Each number is 500 + 25 x the weight over its row's rms, rounded and kept within 0 to 999. Layers, rows and columns count from 0. Numbers have three digits each. The size before them is the row's rms in percent of the matrix's.

# down: layer 6 MLP down (transposed), 1024x256, rms 0.134, rows 540-639, columns 0-63
# up: layer 6 MLP up, 1024x256, rms 0.132, rows 541-640, columns 0-63
down540 097:522508539498480511517560448465522451473472499510525494535517487470488460492479476451504502482483494515503513479524506514482531513525519493546489492518504468485492515495515512485504519506471470
up541 103:487486483471508514502496499532454464521502527500437510492481498492527486494471487506508464480533535497510501509502497512509498462482489491476506534540505517507525484536504531509531463527467483
down541 102:508461511493471475505478533494555518518524518473515512544548485488510484510511543488505539515529523476474524476478501513484512513516463536482443485530465492486455496450524485519524507476480499
up542 098:488440478502501497472506463538535498526463488554521459491559520448519475490512510519518482504509492518506519488502500483485479483513488524469528458499516499470494529498534529520459503500538469
down542 095:495523538512519440508498438480507507504534486494485493488535495519511541494504508471522512478530486503488500530536507528493482468496487488469468505495533542493475447506483554494519517449486502
up543 104:530522478498479502512464533473500539469500465497477495472525488464464538487473514498506515469482487508548466493492526561479500454534490484468494507527478485535532493464498488468475465512552508
down543 101:533491483504504472525497455513509510472532471506495486484491462536490509516461521478499483485486505507538479491484493461499476467510484527465563462486498522484488440549490462516483486512509473
up544 101:551528495495440463501541527525509444504474479501539530513479488520510520481525441499484471502505532497486521451457494492518516480527483466505521508471494520468491479501463469483544461486510553
down544 103:485477502478481536513549507519502537506500509523480496512492540486489501501516483541494512514501499474494462482476455496489428487513511509460497478473521496488478518471485530473504524531518533
up545 101:475483480532487529515482486505514490550514498482477513487473463473517470508482485483519495526541478536523499454525484516536500544517484470489449481546487497458450503528514517477490484534539503
down545 106:497506470502486475525510490522484463470503454512492494508506505523488488489487499517544435497479491487471479502506542508501554516487515513496573513504478478488521469482460549499524443513523528
up546 102:566501497494474457486448525470517509452478510518521505501538546517523498468501499470441514498499485492535501481504487505458474491490500490522500508522501483512471510472548497463517496509517519
down546 113:543465464510517515534485496493482491512443506464485515496522495532505472501503489511498472494499478481546528506534513510517545511464498471502510501511473519523518485493515505517554532518535526
up547 099:489520493467437525532541483502519491485509474512482506531536520510541463428522525511473451451508520491497519476487535519523461494481539485493526469492519510498517522522514507537496523512483545
down547 094:474535498510507549500524455491505529551495534461523500484466508515509507524481486511497460517505530500504523505510505501525527478493525452477512508514484512476505538496543520530478499500412518
up548 093:526499524482486481489515520503535485513454527461514483449506462526456481466449517541473507468539469484474478507516497464494486542507518518476506479491532443505507504467482496494521544464481477
down548 103:495477480535487535478498483464483460523508503447514504488502475464520479496523501478504525504485500533465492482510529490488510500434480475486470466521467527503518492496564491499461516453515555
up549 098:517460492509489526500517530475516497557520486472496492471498514476474456495490470484517503487519480478532536474477499505484499495480514493483508475531481538475499530505495491488526494518511496
down549 099:511489498491511483526527511472477496525493531489470502504471511518479467563480476502534497552483576513497510487475476473498455493525506514495491507467493515543485502468536498506476521487458483
up550 097:533537490496532503509469470525419486499553517500488534482489500481539506496478520497500496510461496513510498524515531484493487498482494534473462463446505548495459503529483498486510522544508528
down550 093:482507502510498513480491543509459481515514502493482538522510512513476493522480473544508513472535524542486502521524503555497523480511470530490534493456543455511533499485528494524521497491486530
up551 109:540473506471520482492508529521497493498492544513508542458472510513509514488517427506488492506517492473465483452546467482507501477442455486552527461521480458510522462523552537501520452514494534
down551 107:447513529489485479554515472514485533490503511486516527523519469514485499496517548461508467488480508486444520509468480495483457564501569482481534453498492497500506555495524481499503486498489519
up552 102:501483491512535478482507560502440515502514474537509548492532516468546465482533513525516522535501524484485542486538500533485488523493502517478534504540500509476509491546472487482486495490490491
down552 105:502511475469511473497501526537524510536463526473497547514540512529484462501520513507538451572436485472503486537532473503519513505483501526480514482520511511446509529501502507461489502484519523
up553 095:490531483502519505487560533511494507521495501486517545507486491517558518520486509498477513515538502462537548519480523498531489490478507484499525499496484517468479478497505453513534465528515508
down553 097:484504492522545522488477529505498499519488501510514523483474499491487494534465507481492463492460500502424515530529477494494500505489462480485500497533543492490532483495482498487479535517481556
up554 096:510457514503499498501542484471507486493516510476501539539543526491522466516480499515455470493491508495498512461447562477476521489506537484524510533484465542458509534489492529409521541452465502
down554 089:498519474470506481518492500514480480491514489519513497482557489518509512503561510440537507530547490500495528532527503533488466473481504477473544457526512468575509529465511484539480522519535477
up555 104:535496458548460513517510499493480511530487493489509510535469499512483498536487513509501499470522530517546489456534495503467459517507549519494498490508559502484496533536525545497494504480515482
down555 113:415511472495549454502494514504520492477488482525507511506516491438511516535546491507509478515534509496471487462461487522480518517481522501528507496505557510528495512504519508518484482498458526
up556 096:493537507524527469497517487468485462483474479534445522522553490542520455509441502500484502477488482534477520495470509564484576473467483483519507494473548485523455494483513510516514441516467507
down556 097:473479548495476538475545511501488501540525488518470542486508491539530463465470491510525514468499512487524481481500502526521473496494481474473480497530499507532503480531505509493489479476512502
up557 103:482483495510515510505460456500529536499474467518481471520483482463463481496506471527486507497534518482522483560513523499483458546519494466495470500552472494445500529525522528474477487491512517
down557 099:550552482501502472489537503516553543492480506535475483506523521503480531456486466522496484510495510506510501459532470513475513512463488497485500491499500487512547487539495516506541500500529501
up558 102:492496467476521500499464501533513478499493499540470474496495489505508537464487469478488480491503549512555508454509490416511472506503537506469498507526478498495487512532525510530532486497449512
down558 104:500478527490511517523506506513492464505510481494489500475485447504536480469483464476480459487503506492524477532440519460489541485496486474453506472516457519500523502462479472528475493495477540
up559 099:469479532492506452508534502524516467486526487558491473498533533510538495471519532542533469490509517502504504506536505497534456485500484549536473523455518479486529486455492509515496440489522512
down559 101:488533511482502551518477533501473484516473494492490513513467459440475477544469529511501517519517461490501523483446491499500485533483514465472500478493514549499513486487528507490455490493472492
up560 100:562476512507520506494456521537489530485514495506501510542494543486531500502465484464523475515490495436498489507483460503487499539498475417463512540494492501525494552529513496522482483488447527
down560 104:531474489496469481464516525490495501524534479512513466464510470513486475531513483542512553508510510519467511507489459452499483502518534477512531523484543508486509518523502508487495477495540491
up561 097:523537511467507481558506525526466492493519530521492477483478538526470484515477505517523485510484485485476503517499481524479489550508475472531473502505504535503471491458488495497480530506493487
down561 097:515456504516521532407481551519530551500501498504506491497532509471522481525488486535490490473482495554473492508549513531520487458500529536477502490533487499487514495504485509516491499485443439
up562 100:513467472554527525512496486506546531511510521484517495488472511490507487508451495468509544518466516495512516496516521558510559527515532506520539518471488511474515501492506505538485495505514505
down562 093:472496502514510467503468541502481501472478444500484556464561469483510490502488454502515501512477503470510542520496492452522480469501524534499498468487520505465504482504554530494507463557504495
up563 094:516509541491493510503515475491516529459477488498456479452508497525504507507486521489521466463517483448499519488471551487493537502495496531464482458557507487490455489472496504501477474487506488
down563 096:474573478503476507481495477551488479500499472460508545457507505495479521485526486534494482481499471487487502526505519490518492514478504484445511514497479460512489479536477513467502505497486465
up564 094:500489512516544485508505529528461506485495495472533490490520469481521453482457489503469485457500460466526514531521513490516510500490500484492481522469481482482506552484509548488527507514502478
down564 099:489477517482486502465513495472501478493544489490470487505473545550469496517495473494495447494473518495511503484488495504472457473512525463502529488487515480496469511475468465502501500519509525
up565 098:508523491504468491438528531490546503503497487513513508501480525476526483476509535513476498480528542504538505535537511495458484492500542506467481491502468512491517465528498503451480482477497497
down565 100:463514499473578501535482500486489525449474471505494501500535461469532510513475507507515513534474447492491503466476506495500506495527496469450504517494520510488514543496506481484485457472514459
up566 105:481512504482493476501506487478474509516473461538504552462486495504548543518499490480466480482447485522465522492523526476446508489488536470489558535496517500479448480458487529467499479479537496
down566 105:459473538521466486468528491549461506462467490558490498489529509552464510491469482477499475526506497522484484471511478514519532531480527511504485478510510499476520505494481498482493480478482443
up567 101:499540481490477514497485496498513509496502485497477520471503498451490513455478498502532518524511507472495495500500489507523510516480520478480507518522524547539499488493512549530482493452519513
down567 097:460510491492512516489527503511488482512536507522506497494499518530483535472488505522474527532496502500524492492487499469525501526523480509547506503489497505505495474510514490527527538503545478
up568 098:510537516485492525488546497485532521535513525482457511470498551475439468531509536496497504521489455482483519482495557512470519501509516497507509507519474498487495501488448461473491483544475499
down568 095:517498531516470453488479498528507484511546467532495492460475508490544532506516524519511476476488506484505494504427513520486505492486483525525465518499499520489519526509497521501520437485531541
up569 089:452492504517484523497527479501511499514504525454514525494530520528524479476515533546494522512544500456469531549469502540514466591466475533494539476458524533506459503486495545471535494487532499
down569 093:493525514459539470514505543509535518501503521518480507510480486570518519522538492484505500508530511445498520525504493482474511512521563533484545479565457495507501561461537500504474543480496516
up570 103:535527510478506501477491518529487513508468529557487451514516498492497474543507523500492446496492525497500514497467522486511507494497554456493540496501489466515494542495486476499477477453527502
down570 104:470512500513514524468543463460523491513496501462475548498504460501498459539573496555537512526516499480480482499491511468554494492507550490504517489536496474484488486521507512484492523485490504
up571 099:514520475516521538537570518478513504484522482503477495504485484497510486495521471486440515498492472467493473513483526482479558487511454468492464403490496523480493514510498492493487525497497503
down571 099:508502453502525576503518461512509505434515501505524482494518517507499495472462474491480522479522495552480526485472494505494510497514534510540483492519510461528488501460463481530494455541551503
up572 093:477511510550472511471499445496526505515503471515474540451530489486519486513477491473518512465491483527473484521473510453481493509488518513529510560511513500485471509505469470531441522478485524
down572 093:559481487454526489468535506470467500521525505499441536451508514483520513492531492516497471507546514533526530519531486518521492503528533503546498508490475513515494491533482477536507512491513511
up573 107:518537470506529523481546538504492492456536509507501475494527523504512453499473528522491500518523446517431483505464496475479456467494543489507483481470488505544511472500483501505461467506522550
down573 108:479552486526463444490472512501496530497463510501511481496500488472488489520517488505535513494527524485498468511465521488507560488480488520497500480511424474509515484509548520514492514504515498
up574 102:544513518503519508501456538484532504453487478488581477490479470494543469513446518505519510490469506484510517503480479496478508492509482528513519491510457520513512515512504528476470485499486487
down574 098:515570542487486448514496488534500505508490511507489520520506478495504569546522511532483487517466490534524497516515519527477501497509501469495531500500472449522490487513486475507536501544517512
up575 097:493504506459482535512493561490487545511467521508477511536515525483489567513479515514465499456497512505499481534500456527453539490493468436504501519542515471476523492489481505506467476524479488
down575 097:508497483499498481461509494491491499454552507514494485507511494519465458552523515473514510459490529534550498516471528536522513448528472490512486512517534472463496482526518510502508515516524515
up576 089:459479498533486505509541506511444485477439462489454494493484488468466540466482504474514475512502507452479491496525540505482479466508507499458502478510496538480507501516531543468511470511490533
down576 100:460492500464502473508484502469469473477507448535461540478477476497507507478544537479487504508475481516530543543527504525541489519460500479485496540492528515488538449497443505502501485546485525
up577 109:488485528501515479440530497521445493508516494494495519508520498462509536516500502492495477499486502499498511504494510461507460539452495477493537510509446524500508519508512496549555478497456512
down577 102:490515469490526492460506508456458451498516479509480533470526524483512514499537516507503522516459519484514514489452520475529501520555520500514515491491513522469464532489509497515473511476492514
up578 106:476465491487456497527516523480540529520493502500439512515502515505486534481455502462524519494519553508486511487459518490472533476484495519519540527455468538512464520508475506496523435481481487
down578 110:541480544471534484455476506518545445517491461486494471499487485462497496462544509455521469472488476514505546478523493501473469463537476494494477505486507467476523481507510494495527532505489517
up579 099:480541474540525490508543522530491508542511478473531503495537519523551519521510500430508463477480464500538483447510467488551458492461502488533523514516514486475468528516515510483479486509477477
down579 099:511487490438464483494519476499529492501464483521488497450529549515454492476507530537496503495546512499528508478448514494463499546499446522489492458493506513485527517485484542505522490454503537
up580 098:493506515509515507530472480485473515528504526499512515568518502477492447486539501524481535493539516522579517524529491488526429466499462515507514525498479469557525499474528539485505564500507513
down580 098:507481515572492496460557537481480485524520520508541483481512540529518526510470460454467492492504524514468490521546497493476505525539519493499465495486481484508503488531489505494516464510491466
up581 098:512505502477497506492484522510502493470520531513509552510464513483486452528489478443469513466515472549507533515514511507440510478513469479525453477494474514464512497520515502469485466437518505
down581 102:527552476475533461482528507499553550491474458514482495479510476457505506511504484522470524476464514504497515462471529508512499489492479580533509517514495509492478508479511475498503511477477482
up582 102:492522525500518508548506485520504464519481488499485546475520498531497488502475467446530504481516522498474532494530544524499467491511498470509530491517501490463470516542533525493458514521493497
down582 106:521538496519514445479500468511547524488471541501495512484545472485471471485502473560497512505527500520523522504497512483476529559479463501541494515520488572480494493519523521498525488535465484
up583 099:491509508487481521502494516532507507528528487492505494521465511494512568518507483486521457531510467465528514497534511493504510454500490501511511518500511507494505467533486522483508518499467525
down583 096:508526496518453490517493517511508487495511483502525519532539502507506475518511515520465539503489477472499483494541455459549535540492526528520496467495499520463550469478484526510497470485507528
up584 096:509458453519437471500472524517503483509493488507528508505518505545498480504473524551497512472451525505489472504517485496505513550504467495560515511488463506464491523518508530497498530501507509
down584 096:542476471493506485495504471499509490484517498543509578529523514462537522488522527523483511456508511524516469505448483459525510511475500488464546470540447519481467498502503506517471494530481491
up585 102:528501466486516515498515519466515462434507500483507493463475476449485517504511522529512480496498505499506495497497488460482464463506529468509494502450495495544487538490520541517505462533545504
down585 105:486517532512546476488517472528477533491487508524520511478459469550573522501507495484470443527498505526476520488539550469477516495560469490470479536461472498504495503484530486521508541497516517
up586 100:487537534518479479520454534504508522526503549511455525482526526468499508504532539487525486451512513480476487468504482504485539494482488499545525505512464488476462488490476451490519538513524525
down586 098:561523499462514484530477500507515497443466479495510422490502494471527522509504488532482517534528483481512494490527524489472496495505496475486499510496515466497456467462508496496474471526486501
up587 095:513501467510466535524497495479507482482496495489526520445523469509529519491550520462498510538491487526514516492517490522486521438465501526513485546535497494522479465478472520481459537484455516
down587 090:510531502510494491497497549497560524490489501497513526471487489496528486472500504463501461520489461514514458522495493486461476466471483494519498442484491483572479508497526524494517465492490501
up588 102:502525485545459515511549491509520509488478492463506483501529472485453509529546488522467495478542509478505532444539518502477496509481479509535476542503475449492545525545454559479551533499511498
down588 103:514477478480519510494538527504494516517438480466506502491478505510526529519542516450513511513519482532482499483471469502484494541513502490526491499535461445482530481509526537492507524543517461
up589 095:494479478471485504496511484478443441505468520522466475478489497481490518497450503505474464497506472495499503511533456533524493505549498486492504533470470519521515505524485520538507500484481507
down589 098:543445472503474552485458465479461524488483495489498504526460520463499534493533482478518507476489498449482509464473491524521464514475489506467484512469442514493535485491488499522497525517484513
up590 098:548503533480534525474525506482503552508453495505471455506525536496512485493515515524507516458477510500496546498497474487489475480464449500539534477511520496497453505483466490493472522410494541
down590 088:508492492480515508493495485515474486489515484471527512537506511481503488494478482487483545530490510512564509542505516509492503488514562508488498486487502480490487472474517501496466500515468533
up591 097:499475527547472505463476474483507510498506526463524528485521489497507512520465541527509507511489503549520480499523493539503479517536499534476487512475498499513472520475555507479494489528481475
down591 093:474504479478473525528546496521509456482509467564513469499470508440453516482504506532492519536511461505491520514497474503523533470516529518499509521415502457520497496559483516528508508513445457
up592 097:512461526487472507506494491493480497494501503491438535487522529494524463456489457487458491477537526510539499524470540501466493499451496503468511473539464521458546519507480475522475519470441492
down592 097:480478471491491498491511521479489515513485485504477477497473499515470497517506537500524506543503486488489453458484475464502465483483512432511520523519529476524469535485502491532511482509549512
up593 106:525534486505498496515495533528473530527495505518473535485516499511447502476512475475468504488497509513469501497532527485527465496489505477526546515544456495521502516518477494507508518519519496
down593 106:511503474514438477480472536503504512510510514493494513529520488512532478459484475540508474517520511471484472476510475488478512502520480477506509504503494523492532519529504453537472487488502466
up594 095:490464544520516486532511544522501476455466506542494475501551574487474547514508491489511513514476538500483493505512532473540515517475494544451512457433486548533521514519533474510476495475530568
down594 097:469511482492465475514524492507472479489505478467511478516497487492473504435474473521494492509456516500520484536507529503499522495462532498494511539504499481472473418548461520511519456546528465
up595 105:505504531476517449512499501520504509496485483484497476515508461569532460506474475479474525507530464516477494476454527482459497536476474505546514523510498528524510475545503505509491455523503535
down595 100:452486503493448465526485505467443468471522505505496511487506490518535488456520496510452460502504488487463487486456527477490501510508473431485521494523503499518510511522479480493494479508495498
up596 100:469511484515533488524528530523519464492530512464541467499461521459518467451519521461493476476518490484482499533490491484524493501490467530510459478465511504477518530488485505522514439516506518
down596 096:494472465492478516520510474474510522531508526509463543508475484504476512505520477518515508455539513471470495493524515488514489482525519491502515457525498488491500504467491484506500501559485428
up597 100:509548522512505525485479474442487502499490492494514465620489488438517495492510492542482453481497496539515494496491541518520476518490511483501501481495509506469517478516535469512493507528482507
down597 107:472471545525476510460488502469483524512481476522540459484487482537499465526517478516518515467464499492483537525502529541439489503494499499544534487529499454508444491555519517477477486487474489
up598 106:533541542521477534461487495487548508502485517511505513507481501496460481519518506463510492499470491491476462502534549512513530504498510468483517515519465478500507496500492515500506494530529478
down598 101:501491535533483491549465487511522502489507517546509505512492501497500526480478526477490514459445504457488496513495524491510513499516507495542498496489483460509492470537504503533527535474493482
up599 100:512534533513522521523467505505488483504538513512477503503508489491480487502506501507498448454560541473497496500488490514483497514516461461529473487508493477529500493528473511434519539495508483
down599 098:509476460544438482469534478495534504484472440507521489476473503514521498492524507473499515501484519497464511472521517497530504476476528499453477530517483486523487472513534456555490515497525441
up600 100:500428502499460517473505496546544497495437514411522507522456514439493518544523489480492480476532461537501506489508440514480489482501514485529520494522438526473514478501533458499510518481486467
down600 100:504482455522478511536487535503503480500495506483528468497531510544514528504477495492544528514538492488508520565480499475513546511488497500493513513476531514527515482508480463527534488497509494
up601 100:573494516509537508489529485500480503553513519497485527511494526506496492503487519454458494500481506502523482492476482493474525481537544502502472465500547510495460505537486511481504531488451532
down601 100:495491464509516474532501510488443469490478491526496562507475463464517534546484451507499503500483478495508457453496534486497511505529516486475539510472494551488537500459506492466521493494495477
up602 101:503451498515503497503540455534464505474515475548507511471525504513462481441486519519502472495498497533513493492447491469488521510480522475523499506497475497486504538525507535471468473519532529
down602 099:546484450473474486481469472452473464501456490510500508515475501532463517489521501516505518538482516530508497438487536467481526482568509559509449492467507491503490442496490448495496514490459489
up603 101:518486448501483505457504557505495496575497549468495507496511512454473521527514512501477449500472502541487509499488447455483483519529443483515482470511524517497533486540469548500498527496532515
down603 095:499465494485495531487488558477523523462503557485460502494493480497517482488518494495494520508474510529510499463474533501528536522553471489500511512504527483487554526515494487485501463540486494
up604 103:482493501521494506480513477477531536507504515475494527515505493495504502463473509534498497506474478474492503501482462525478496474472514480499531497476480526456550526510508495460503503536546500
down604 094:521497493460507492551450528454536469501520491498483512534502491474538507489498525512469538517440499497464494503501492485524454513491472507488473473503497504478512471529497550540540477498486491
up605 096:553489528492501493497485487511515489534495519495478533490489518474500535525477540478501527531531514508457475462504497509465492480462520463515542484473520527488501491454506501513475478470501486
down605 100:515491473477473493543478503451498499483511522496473496514485511507460472506473485506524544504493478482463500516498524505439436492499503503499501524467459503483522502494507486459482503514478492
up606 100:488500539497512485519518455470491498493547533458497512478473539527516520488491503498481505509492517442434464462437508528472521490498525517551510536542437492490506518503561504516480514509515512
down606 096:507498472512519513547459537522504513539461501507534518524519501445485528478520537514499450487520520570502487558512537519529510532496511546525511498501506488532489515485490494436498511512511466
up607 104:510501504527519500496514504478526529517465493480476506500481516440522482553492520485510494543530529503529470523508545488546511494513517517485516495545497513464480526525486475497502484512558519
down607 101:490459511515493506489479500452521522466534475486494479465482505506481485536485554511485503523517489482501546510479488489529483512525534473495524523483466479459524527523493478481499514511521540
up608 095:508492530474468492529454529476521527503503497503513496547493531467528505543484551525536468515508532497455518518514470548515510493551483481480504467457496488513532505499492525557539467521471492
down608 097:492507501532527524511492486525520506509540489533524504472554501583481512432498548475521541480483475521513512504492535502514476524516500565498517482537519485484503488491520520518498522500507507
up609 101:459449492514514541497500512436461502513491552517538523493459499485511495497468473473454482479481444485498491518455515522504467472489487459501528484512471514539504483533516499489509503498479482
down609 107:478511505438497516480459479526498469513515499503500448511527505459503503526523502502480518520517576450497518492544484491495493502499486493507507506518496506466523527514476508480490520516528503
up610 100:498452518520485486510507464456514501493463470498559493501473533497521503504500510459507516490535546519482485482467477474535534511497481481481529457472524497510466554481507522506490495493504532
down610 096:470476531495506454506490475522471485477430527473492545500490500500475473471475507520517516487508510519470527502513466516479459522534523530512491523471495483528464469505521474508483522451489447
up611 099:499471531500517509486493515512492495501470499466507460494486500510529529492506503502519520528493526489503480528449449493479507531524512481542495481504505480498489532532500514442470464511486499
down611 102:485512501491477514476501544530491462478517481537485525473496515499538500529480499489462523498514471515516533463477492475508459490524538462515514511490491500533545486495446429492437474483504498
up612 100:468508477531501499464492482497479452505495450482506470480479485519540484484504453553459453485522535523479526464514481533520520536509501498505482533504481497478500528512519503560495540487441525
down612 098:551485496482497511499497482482495476481493490491505495530519522493515482499506494545439518464498473519520530495500525506502460512522471509516532490527461471470487511477470511486482505520510466
up613 095:537554526484518527478489447468512491470455488533514505482503518485489496486532520496484579495514475496509481518479494483487496481489505509514499481473495483555513500475536528499549527534495506
down613 101:478499556523558519507473462507531517535519517477539515507492509461482490516468506500516465515524492462446503494512501519510515494516492500495505517509515522488504516515502466487496518469507509
up614 101:530458454506501504528492511451500489486469517468536538478521463491486478445466503466530460474535522501528504487476508492501469512547495491533497501481514546482453477514487498516477483521543493
down614 102:465489503495511456465532505540521512523491486478506470483499507510535513508533456504518529508455536507504518497471522499519499498466520477472498476456511493522533486500495503488463515568513503
up615 100:496477524501500491480491481502537486537523471522512502482518510487485523463499524520488491542531486505505492508487507518490547494506458485470513496501510479488517507501515537520543521448474488
down615 095:481460478534495537523454486494473493452416524498509499477526536477536497514507513489514477501500494494564517512477510472497496528482503510527516504465533507508483483432508500476492525516508474
up616 106:474482471540484493522487507477470525472519460509507489452475512506507470504509513517486571500516481572473509525473467498498487505520535496463516481490510463438513488529493516484512508504485520
down616 105:539504508488491454490520490520486514448471500471500524510507504498463524500511434510545529477534520535496538496492517509508530490513501506509534491512560523446513514521490494501526516487474466
up617 103:522530522521535491491511501497568499489525487539530530440507518490488488526544484481518488483438508497497512518480490481479496525503472490530538469526470532509464507515479476492525492528497498
down617 099:519480476501545471506487481459506506506509463492530515480493540482494498558559475502496520481545457520502517492497493501498521512564499506510518498515500527467501561540486515470467526549499502
up618 101:454474483458515466516498477465522496519476524474492512524528477497484468476477469488483478532564493528496460530474519445495512494490512499503508483475483542459521517525465553468538481521513474
down618 096:496503489472506482467469510493489535480503513472429506483471447505505474444512502489497478481541491524486506516483476514512491515502460529516462461480500524495513495441475558536509533493488482
up619 099:490502468480478506490468508474491478518489490488503504503480499530498519505467517493481546511452495476491530528501474471491513527517520486439513471520506508473548495551489517508512505519470506
down619 102:495529506503478491531488501522547507515515492510499481472520504498544509487540506500504486505473508526508489494483504459488493487476522465502516531506483528499498496498484523472517453518555443
up620 098:498532504477447513530485511513530496472463481446480491478524537484533523504508458481452496504464517524449504525520463533511507516480506474516518452492498487528528488527533461514544482523476502
down620 098:471496464473499492501513424527471464480557491546529488503450530530539520474482533457446530500491530510509476517451493525473457494492494482510523515495497494473507502498487501437461485485490526
up621 101:495498519510543480483471520508507465504476509553470462481513515549473516519494515498495484525536501522536419510471504491524499507488497455494524537488489522496505497518509498537491515558515536
down621 101:494486489497496492524513506458474448501510487498460492469524482529477437553478482487463475516490543510540490489500497484486472490470486470510470493523468529524480482537468485526471501499513499
up622 093:502480492478552464487483547496498489492497544555518511528497450457504530482501482486514524488524509448560541484506514488518476478489486561529513483464491481495449505494482496539505524501515505
down622 094:481459528451529506486483584541474511510490511450522484484498523540502482516557491470548545482491526486510472543535464480481517477506534480503522516530495471557499462500462536469445509521472498
up623 098:511505467505488464509463505488552482485506512497472525494491476514463533483498477498531536476484455486478528481461537534466462505455521520539486479488492490511511506452488515528505506494453487
down623 099:529455469488514502509496493552520515497484482483500483514538512539525503516469479494508499500554514512459498528549496491510489472482515477525518481483494490484486507479491484482540472476516484
up624 101:497471556482463512534516527449465478498488513509500498513519483530509516481474499519509517501462529484523487467497509487525485517474569465548500517506498521477488518509512510514535470497493501
down624 096:493503543512502549483489506482484488475491531481492508520502500527473494475483490534510504464501514502558546511501467527473501457476561451507496505488482517470475469509544491482496498513521494
up625 097:483490471498507430496541510530506506542501468529475540491526503465490490507502505483497460528483483523516497528511505474485505485507537492479509516475470452451455469530483505487556534523488536
down625 098:494528477490498534488507474508519504470441541495492508494536509518454516528548460509524546492514488514476539492482540456510508497495477485527513473533494455479508526526510517480554499484559483
up626 105:491453548524513509454487475445486486537509505471477534548489516493436497465524479448485547489510533502459495496504536508450504512504504531512542502503487523548516547453502528485516534501497506
down626 099:499486556491472485512486479531507507487523500503474475508498505489485502510530532469512487566478476518476501507476477446557511521525497474514491544506504475471486515559497510509524503471489493
up627 104:483532481512480475461461471451514482472523505555493478503532552487481477481458496513486540525496530502446510526494557502483523515503479499486484544483483530508470502498487523508571529492517472
down627 114:507483489531544477508572489528484514479492496514506503488523478461463531522479485467495462457462472540554524493479475481521544516495552463507519467469480473459484493494481508522483510492478491
up628 101:507476501435522499490521484535520519509510487485492505468541482474531495557539512442452496474506444528467506475463487530471546492498491467494518468464537487490518510506505490504510469525519508
down628 100:501504499518490464489508543494466523484515428455546463529492527477505460505512528495508502503515513512528535446499516487522526533526513500458517521518511474485499462461523495502485513519481496
up629 105:525475518507491521474493483561500484495473518470500525477579498466486489470515531474489471486502550478528492495499510488508455478495540529519518486482515520515479461470513470518494520505501540
down629 100:480481492534514489444490438518468509485479502488499529513510479497484507520456484519474539505464476482538485497472500514545490467479483485530475495514568462492477479453545491499516488450520524
up630 093:499533491499490528462447519501524463447502506473481535481482485515493476538490489482527540480500520500532509484469488499490496511492500500522511479502450485558526496478521519478522525514484491
down630 094:463504488512526475472503478452471469505507499477483450492496500519482506495508478513519470523493511516550466507528475488527512499516503487520492495493508441522486504458526509490512519516487469
up631 095:555563505497478513482532526492460513501508459549468553504457535484435473491518505506469493493486534467494493495524511491501443480495529530473517539480460509473471490478501500540491511529453516
down631 090:483520513494500515515510507523491506498503460504533482511523481512518513555468544504502493476487456501491505495521477471503519504487493495550500494515453486490484484541432490506545448509489431
up632 099:547524505520474497510512511525500489492497481530511486502457510462495518468495500473462530468475474518509518501491498449525479480489492481478475503500494546453500582516446494525486482456471539
down632 100:481490497492515488510503511553501525474547498521491512494474513496469450523492486479509456535482464460491505547476453472520516517519501489482519507498487528552551513488533506483511500484478490
up633 105:484504540487475511489498495505496497449487472500514501531540444463567466519517481549470442496445527514517513532459498508456474493508484484492490505461487489512481467499541509514483490522501560
down633 101:499482463489529479499480501522494457480500532521506506519493541534512517480503527474509491482491500478512490502485484479516534531501485511488514520494495515488528549497477477522505493485477529
up634 102:490467483471517563540471519448532515493500514491556479515491465493470480541478500468538504482543493490528501497490543497503495533533494500499495474493538503553494480507513479531475506474484503
down634 112:487520539494508518514504525507467484478507501517508484463477514496475476525536496472460491496501449500528563470477534473492469474497512517519545494487450505486489507517505524535460493512495485
up635 107:492488491467511459471465503484508495506518479487454527506516529507474488550485535475482524501512467506538494484462485507518504540490554508484494502474500476528539508498514538476478553490535499
down635 101:543466486481451479492507503472517516536442472538487519462527471525490527517493496489548476502468532534510528465511549469526492477517520508498558479444501513470471447532495447528483492537474496
up636 102:494517489489517498530519499500487505518484508472522445487538493487525483485499459484500555499541515474523474496482513474496546518491465513498504465507500508533532487498504533476508509541526511
down636 106:523506516485443507477524414489542535509517541537506524478514510495495499524505457517481490463519519485526511494501508524496530525481541490549514510487505556463510457499524473503526459506458492
up637 101:435501532486495493524483495505496522494524523480460513525540512509502525484523481520499509497525516496518480467492491510465469525540519470481485488452478546512497506524526497505510510477483512
down637 099:544536489507462494524512548515482477456510468530529504499481525497501495467520521534465503531525496436483484520478553537514498466523522482506454503473457523457475497513490531446487502510505472
up638 096:522475523510463467533504492502485537466491500538526508522460476516506502491496452517499464524541507528538500525487524553496496464450464549480465487477486477514523508475546478468511475480488469
down638 094:520517456465529520491498500548508517496504459483485513510524523453526504486502464478497468486515483553513501506503499504502472559485511449508511483508513492477513499450518442503511451524462455
up639 096:520474504494483499479481476531521514542500494495550524540464465481510484470452472480501441515469546433537512508469516489503476483516488477511492523505510505534482509493466519493510439522456485
down639 096:520464508458497476470546507465453537489512484513450494539525555471496543487521545540559524498532500525494482492534462455526505509518524504519491471501539486518469503538478488537498518483523487
up640 090:473515514527479472523454501461491509472506512489490499525511468514489486472546479505498481486498466527503488542482518500485486515504467477495491492482472502489476502523508508488517518524508514